Part of a small language model's weights: MLP 4800 GeGLU, 11078 steps.
Each number is 128 + 24 x the weight over its row's rms, rounded and kept within 0 to 255. Layers, rows and columns count from 0. Numbers have three digits each. The size before them is the row's rms in percent of the matrix's.

# layer 3 MLP down, 896x4800, rms 0.0299, rows 807-874, columns 1632-1727
100:131106147097118161157148135108150124135111104106147134113126113134115130092128181130105146118165147143166126129121070086114136124127104129148137100106122162100077168138098158138149141114139106120116158079150158129142162122132147108150159187134124155162110153121162081117147145161143147140
101:041190137131107081150096137135143106165170127100126160130118149124095135139140116132119126148095108153115134095086102128124165158111089158122157144108069102118147157093156134159107115140135086100108123145180122160109127123170146064135103135136127146076160124108117158125098131167129107160
098:132139183145099095163149143120143152119107111188154144121135090128118140098124109166136114131153142119128165121103113115108122093118114152099128111140135126110073152136093129158107107122180150096122121131121129128157132122134148113173108145132174123162103111080130089117108171107119143159
100:116112114066135154167152115141142098110145137108107134146103138123142123109132104082133077103139129156100163095157157135079120155183130108106157119114144151152138153109171150112158148095107134123125120153091154115111106156108117115128116134141085095141136139123140114144124096133138141151
102:122137139174106162157105126110130133150121127103159168158100135122127095143123145125124143152129140119150141123112139155138107139099105133113130130150183134093178143113144155147143132093119147159111118097137164177150137138142133131114108138125110116143120126114114087090127143114120087128
098:167168164158163110104108147161125080134103104095107172180117130153146107092115106107124106125116175154134133171145083176104123108142124137117142173115185134146155105117123154147123080154111138084126105156141140130121135119167068137117125098103112107141153147112159117138142161094065104076
102:149112160135159132116128126141126096185153114139141095148109151115102139138080121143116104124106128123154167171140147141157151087120145127109153096137122149124164149092166116143140150111134120160110122103129191148167072160076111094117138114126169130174123155119162123139099107093137120141
097:130168104190145137112146126128106128175123123174144133111146133116110129108100113123117113163136147135082092114119106121118108158109138133147145078149112139109112132145105125115157166136140134122128100130101130130100116163106114122129155139155160154168104114169129141149177124153112081165
100:063118142119124142151121160139147096112098127146088136149101106155137120175098118078133114134158088118123103109139153105145147134114122086102107059136141105134105133122127147085123148149137120131128114102160106128136091137116143120129086151106082119111116100127090136126103153149144131160
104:111130078149149101108124178145124123136095084133158120123101142133149133129116134135131149081154140171156087147141109153083142102174162159140093120138154101151147123145141133089114147160121103173153101096115141129154099102106113179124186108136131184124110111133112091122138167158104111124
098:134139116148094132105148139132145137119160122113119123126116145139120127140150144169124073123117130106141126124114097136157107130119162166132127149124144128076166139166073189184122092089141116156183125135124139133126115146090107106129119104112152074108113150186079091111124121183102175099
101:094106155154149130108107138160079101120095139137135110108130170105174122133114127130135135120150138117104116143161121102136111136139131105130155117143122111126111151130069120115136085096117142150153105133117114126128114136109147115153132102091165118105121125149133116108120125167160106115
099:078132073133157159144146101117070104089150145100137126119127110104136132114143097167107128134112125089125122075155142062157151083123126094128109098137183110098127118123106118144171181090074147147159166119147138093130143131096154106141147147149069090109129095097109090145138145082144131113
096:130098110104142111126150124100140123100115101131135155141130153125095114122146147131125127133098112121137144109127147117159134129113100117127101152125153138136092140101141158133133134099122105119150164123140087147123143104089149119196135147138166176108137149153134148124111130152140146120
099:154113121093122121114151107136128131131146150148129112088124123117111148164146102138128142111129113102131099119156080105135119132133145159164134170153128113108136162151108099161157159138134118153141172075176144123101131142130138160133140121141139106139136168116138134137145123105146110177
099:103182127122095111165153139111130099154155113126159144169091091136128153112117155143126125132129137112117102096127126159126126131134132114093186169122088129111157127088132151144096109137162141118134102124135102185153157141167145139138129105126181146131131130119115133133117148137149094108
101:131106136137102129102082128120122120138111109141155083098142157101116111180089107091101123139149134148123132172141117134127153129097124139128132100116141135106124119120102149074096177150137182130115101135082125135148157151128136096128142146163089128166111140123108137113127095164167097135
098:107148160134174143108138151111142201160131150158146088154116160143128146118150130089132155158145135100108144129106136151152143119102119145139129166112139086121122135096126167120171145112146128125100158140095131140153157121103179125120131125134130095158090154129133144136122119111136090150
097:154139141157129127103139132099129118183108165135139145120152104096094133152133138136115106096136142104128116132156146117126161089114135139096116140123151135175152117127156129151151178108081101097158111121143125134162162137134147127109142140168127150091138119137144122094108128120130087087
100:125126123125147144135161160131121101115141154109139084121135154122124137089153128106138122140115121114143114153155117129140158153098107123142156126127112093098120093107161135135090118150072105144085111145127104147100129167155102122131140174121178132173120157171105165126127091118161126174
099:149145163132113131090138110115125139144114155093101123134154132116155133155075114132140124129104117137161147131077120139127154116142142154156155139107157129147147113156146142133164157098145113097091106179069112114118131142122084096113127172103172169160152117096125136116106133161129092085
100:127119129129116116136130151160087156130131110153119130166181148118163150131118154115133160123120093105185153156124147125126114105110108105152136162072161155149147143141158130121070109090100138158141128176124114107153113175116130098140103129118160110120132094168143148135129098099125089131
097:163160092126109122145155132140147112135146151127117136100143130146111126117086099144091147175158109141157134136107084162109146117085109177108092098138132133143141126120105187123116171139184104110144143116177137136129111136107097113107147102130176107121158159164150082132158126116121115160
097:110105141128152133134132127127149121116115152109079113142136103129147084128085136108136127144152094145139144105160118117136163100145184181167162123101153124137135106158071111132122125116130128156124126121111120113077100154094130128117142153132105119132154135100114098147166105129155126173
101:127112122127127089125087160154111135138160131153154106156159130130115104141115082101108114155091122154137167166120147119095130141102117118113161128139148093087099073162109177153118149103116163132137172139123117141102144131140143168114129086102140134144164088096158084134110111128131133125
097:110151129113155173113129119143102107128154110118108105149145119101105123144087155101106138109139140124114160111100112136105100107137147098130130116149136096138150084072137140153088138119085140080143145118141160106092146160146132088093089115082098073153136148112093127128124116132095152138
102:129134127110116111137090111120134148105098134173139080146154081143112096140125148121129109136159124166169125119142111139139177104121148113109102135109124097101142112140114110146125157150149096141075067172099137147155127155121113128106143119157117105150111100095143142183152157153108131070
096:052145162109114086166197115126135140140176172178101109169101146102148156085130163147126146137129150108136132121128126128097146127173112110171146143122144088121125124128127127154132136103106162128113123125129156117156128155124133171129157126159140145184115127126114145090131139160119118107
099:142182146069111118137124146119115127180125176094115102108095147104132170088103113125118157146077089126105074093111121111146137073121108138107100156105112123120126119080130138100142121132130115158176117120123122152106142104169104160117121176134131127139153100120141137170109175125119087093
098:121125150144112126100127144115136169141077131149140093107122103108149124142094119118133126115193140101146141129136107132134120094090123135096129102141122131136119157128121132132178137092099121110107111113127129110097115123111133153160122121100134129103145127130125078138128132146168132151
098:108115148150066103112151127142154100153122125102134098178134097158125136095153126086127176155095141150162102126144157113109118114122159131150150160122118126144135104069170107157129130161124141131112093097157124100127153113166124151093154152172160150163187107118129115086146129108119133099
105:109144134125162140133155111155130102117086140149135128143167140110087128120096131131111109144074086137120078100116123191092145089135127177077097094147111112129106058147127121101137154169116114118138169101127135121062172150141146133141151168093164154116130103088145090122133069100152100149
099:103138122150149146100165163121154137177127136111139125127175179117136099107161145111114113141130158104144089141162134139094128115132152153109100117108172155104123145147151120143105118110184121108125137138160162164122121125107154127102125135119076117137096073104132144143136166135144134125
098:140092138159134118138131134179092135138107147119140072156111153072149103080107107115108127105113110117140112116147101131102121125120136090105140116094131126145109104117129153118084119153147155114092071109137133128132141119131128118142081125066112154147148119098141151122127141086157116144
099:131147107175142130115114153122156101160102123124106150101142135125143129139156160107106129119151114120088125113112137156129092140120126140130097110158137136141128122130102137172106129110126125141145119196126168193114155079114136131114151120162115148129113116129167143167110087132123123108
099:120142111172099141164146136187148113104139083068179123146115097117136104135109139115125156109104128130131126156136104136134126172140180147122119125137128108111136157093159081126137120124128146118120136163124131132111134112120145167125139116136138113135140140205104107156125170145100117143
098:113126132103133160098135160126118161142127151098106169162097126129187138125111137111094146137126141129075124140138138125119103142147125121107110116121131089134097151131162104114155089138131081182155147105094138149142151120117132097119095133150121156102120102158134070122117135128081127146
097:150145109082134170129094133160172175139137144166076182127165140076133100132129148086088157110169141127133141143130105122102140166132133110136107097137107133129102134145121113149115088076130157144087095129112129140163103137150152135147119148137142115122094103139071112106148132170138127097
100:121141116132099134122144116133124123147091111101111144101106125139113108139133116111124105133178129124085154113165129086107146170122133112114120140122093113128128124093137131122096149117181161168101100105101115145136127117127140134121133119112110165090155129148087109145127148173167104144
100:136164086159157168108127114135141153166136137081139115070137156122115151102136119123150090111126117096147110165135148127126130167098121188127129110158122140153142128063154132123171136154162130145137164093139158115102150115144166082165159137135105146129115138136184143105135123130139115096
101:124116119127150137116156090116128094130138105165082163118131115164097129090110116109146165125154153103109158124125144169116136104124128105104134124137104112122068152139152175158171135113126099132124128085115156122111145165113117104132137125134126153111157113152141111094098127116146174137
098:147129135147123124063146099179105152095131117076155118128111100074162084099076118151114130128159113149087090129105126130126136150124159131110142129117095097169111128120149160108057096097120093138128107112099120166137124087161166134175125149104184104135162157113164111097127133145142147090
099:153128137073154146134105146112128076134113139106154136115118136118144144121088092146119121112131149103135129154123124096128122168129120096119099127160118156155139120139132137156098160123147155116101139111129154104161148122123130135154060130159141135143144133135160117147084119131129142178
098:132135094137096169112109127134143157138098106098104114117118098147109159141125135103112145174133113113162107136135106154102113121142153114098102144153120128142129177170125147129143084128138118173137142139129145132125159112125138106181109116119127122158141140139154110111131125167138152147
099:144105199121143107122095143123142134131127108165130125072156150145125088149131084160114097157096170101113153146144127111134089084101129098151075145132131118112145117143118123131095124164134069111151149105135135116144142106128174068129135113162128138150152089093157109128090158125127118094
098:136141152088149103140088151119141118123076152112120142113128136142123102118077133145122121111147117089146111125126147152141177188101096143111158152116140113106156170148107167129147149122155151133158155184126165126126153107147140124150157103171129135092165118047087134128116109110160156177
102:119113107115098137109082152120145094130131167173120097150113142136155116138105142151149077124140128090117078076132137122126157138135140112153154112108136124099114154097121098167109124141138117098141138132080158113115106171088141072095095126145087098082168059109101106156140084125163096145
098:126142110157119096126106138128149144131109116145127128143130124135093149104093119153092091103120108090126130157110142161117118135131107109097147103130116136108178129079152079104090130148082154066106110135121123135151138132118114108155143113116089121139082110156154125126108132118108108120
099:147133097143148127134111115112108118154109112114128108126081145113096113141127114095143124131135083150133124138114120133112157078122094127098080170130123111143162111127151135114090137179111170155122139121109129128159091133115117115120130158136121130141118089096138127115116093117125109143
102:146118141120129124141113109141150160077077106106121131155082135139144108107141158150113106183141091107106130150128144104118121131104123143116098119123125133143119090108145124139145139142113151111141121129117112112141131108104116128123099091133099103123077163093166115108135138141181096124
097:106075121130112153110152160131164149138128146120127124180129157143136091157111149092141123136125111133119113138148144085148129116117141082099159140153125161154158161109124133094118158158141133122157138194097128129106143076107151130117163135119124141108118137156126163153138120126144135139
097:140135115134075135052138122160124116109127146119144128181120170151127106117152131109121180096118129133140170112130093177139092135108106167160146110127135115133127150099138139116133132132131148121108149142133103125128123114107103135134130122168121139148166127074139158140144144171116115116
099:135068118106121119181147152120120132114122111158171110124104126095127113129092104120169132106134159126098126160117123144100133153128113144077081126135073118145134114143137124127111114102145106127116146107094136100113126127165116190094145126150135153114119116148131132132076146091140152148
094:128107099139121171110107102084115167133114155095160157082111149117097132112119169163108165149113121100144106081142134107117101114174141171070109161130176109118124186204128170092167120121108118160129150124105122150149121140125113091123143129142113125146128118111087145087172148147135156171
102:120103112112081125119131162131149076196160132104117129134161139106121142131126157138138119119149172144091127165138101159138105174119119118113140130136094150127184123112150147128130124136120109149127144109136112131145140122127128104146155106105153146158136132133160100106102093163129138146
097:133116150179121126106161110080148102130107122120158158118150156137127088103100147134187138138102174137121147133151132112117129161137151119102092168148113090144134151148103123130102130109121139141134106148179098107135119093146098163132134117115100086093085112128145144114141148072127107097
097:139155156111086129129117091135136158121151125145112142113145156083132156115139170144124125154164097107113066122126116130156162098114098163148137114101138147144119131143127114117150118138129087127121131146109131120131116136100173097066115157159155106107127149099164120116166113116156167147
099:113142178128121087162187095112113106119103133131127106119160131161149128130108146122123154122113153152143167113120144134124150103116122088116107131124140129172160134122107170165098132140131098077149123124108072170168105157153167133133050142142120102107143080147162110171132104092141125103
098:119137074112131139110114106139124163118087130086088138088118117143136134122158103166102123101116108147112179120165136165117132096178134151101125136138134125110134137140125084113134130113130103128103141120106115113130132129152152149157140149161115136124101170116121156153106117142121107120
101:117103122082111105098119154105148119085137138157160096095155078116127104079125103135105153135131146133147114156117088103133134113115128131138098105143127131090133124157132116153108118125167158116078146165108121148095143112138149129155112134152125112096140143183108121102124133151157098116
101:152124133180095138095155156123084153102099067117168131130115122156112082096143139140100172161113119149073112103145100136127149129161136141120101099128111115068099119169100142171132153153173150084081103117145118201104151116153136118142162123124109138107148122133121117118151114089145130109
100:145159109109127125099134113164085104088140118098159164151127164152110133086139110142152126104121167144150104150178133075135122120144101129150121144156168103123105169124130104081134160142136151111122072123096109131139118116127127136136136113080076154130129102115168129150111126163142081113
104:131140115139158134125114160140144146099105104137100168107138120183133095135114095141095133159112098126097149104136173114143153146130105170148073099108142106121108114110090105154192123114139123060118120112106136151142105154107123145145145121119138126120163130156122157114159127121166147139
102:126112144124116099172138136110197156104143127141102100152152106102165146160117136175155152136115149109116084130105137138165146144121133161141096123150108100112135129133147142115137115134131102091126102106139125169135158097125138160110101150109146100142096122123127141076147137107125138084
105:109068110131121169160101158108160101137104117116110107125142120166092133124103109112120167115099119122136095066137115111158115105118142142148138124112143116122131116141134135115126130117099160140158134106132107130095106146119158123144114119111138148111117164122159131127156119165171115151
098:131164175117185089118112125102097131145118062149118153133138110137130136096124145130129133115165111154119124084121127137154154137157125130144152120115129125122160122134107124101118138155175101093131162121107125096107133121135081114184147072103138082111095156111162102139129141155114149146
102:162130136166109148092145149177124119156136168131113097122112140124117153150124134144102166119120100141167133144177148104164142125142147121179134159115129117117139102089119167150084131143095140154127105121155123115140090123120067131118171181114121092167115147098140133088108153092106099128
100:082141120104099089083168131139149144115129111087123120163123151114146118137147101094075125128138102139113154106108124125162160125097115154132166097111116113135140124165176104121101107116140109131141107142080140109176154137139132100137146084135140137120181108143161153153140154095109142160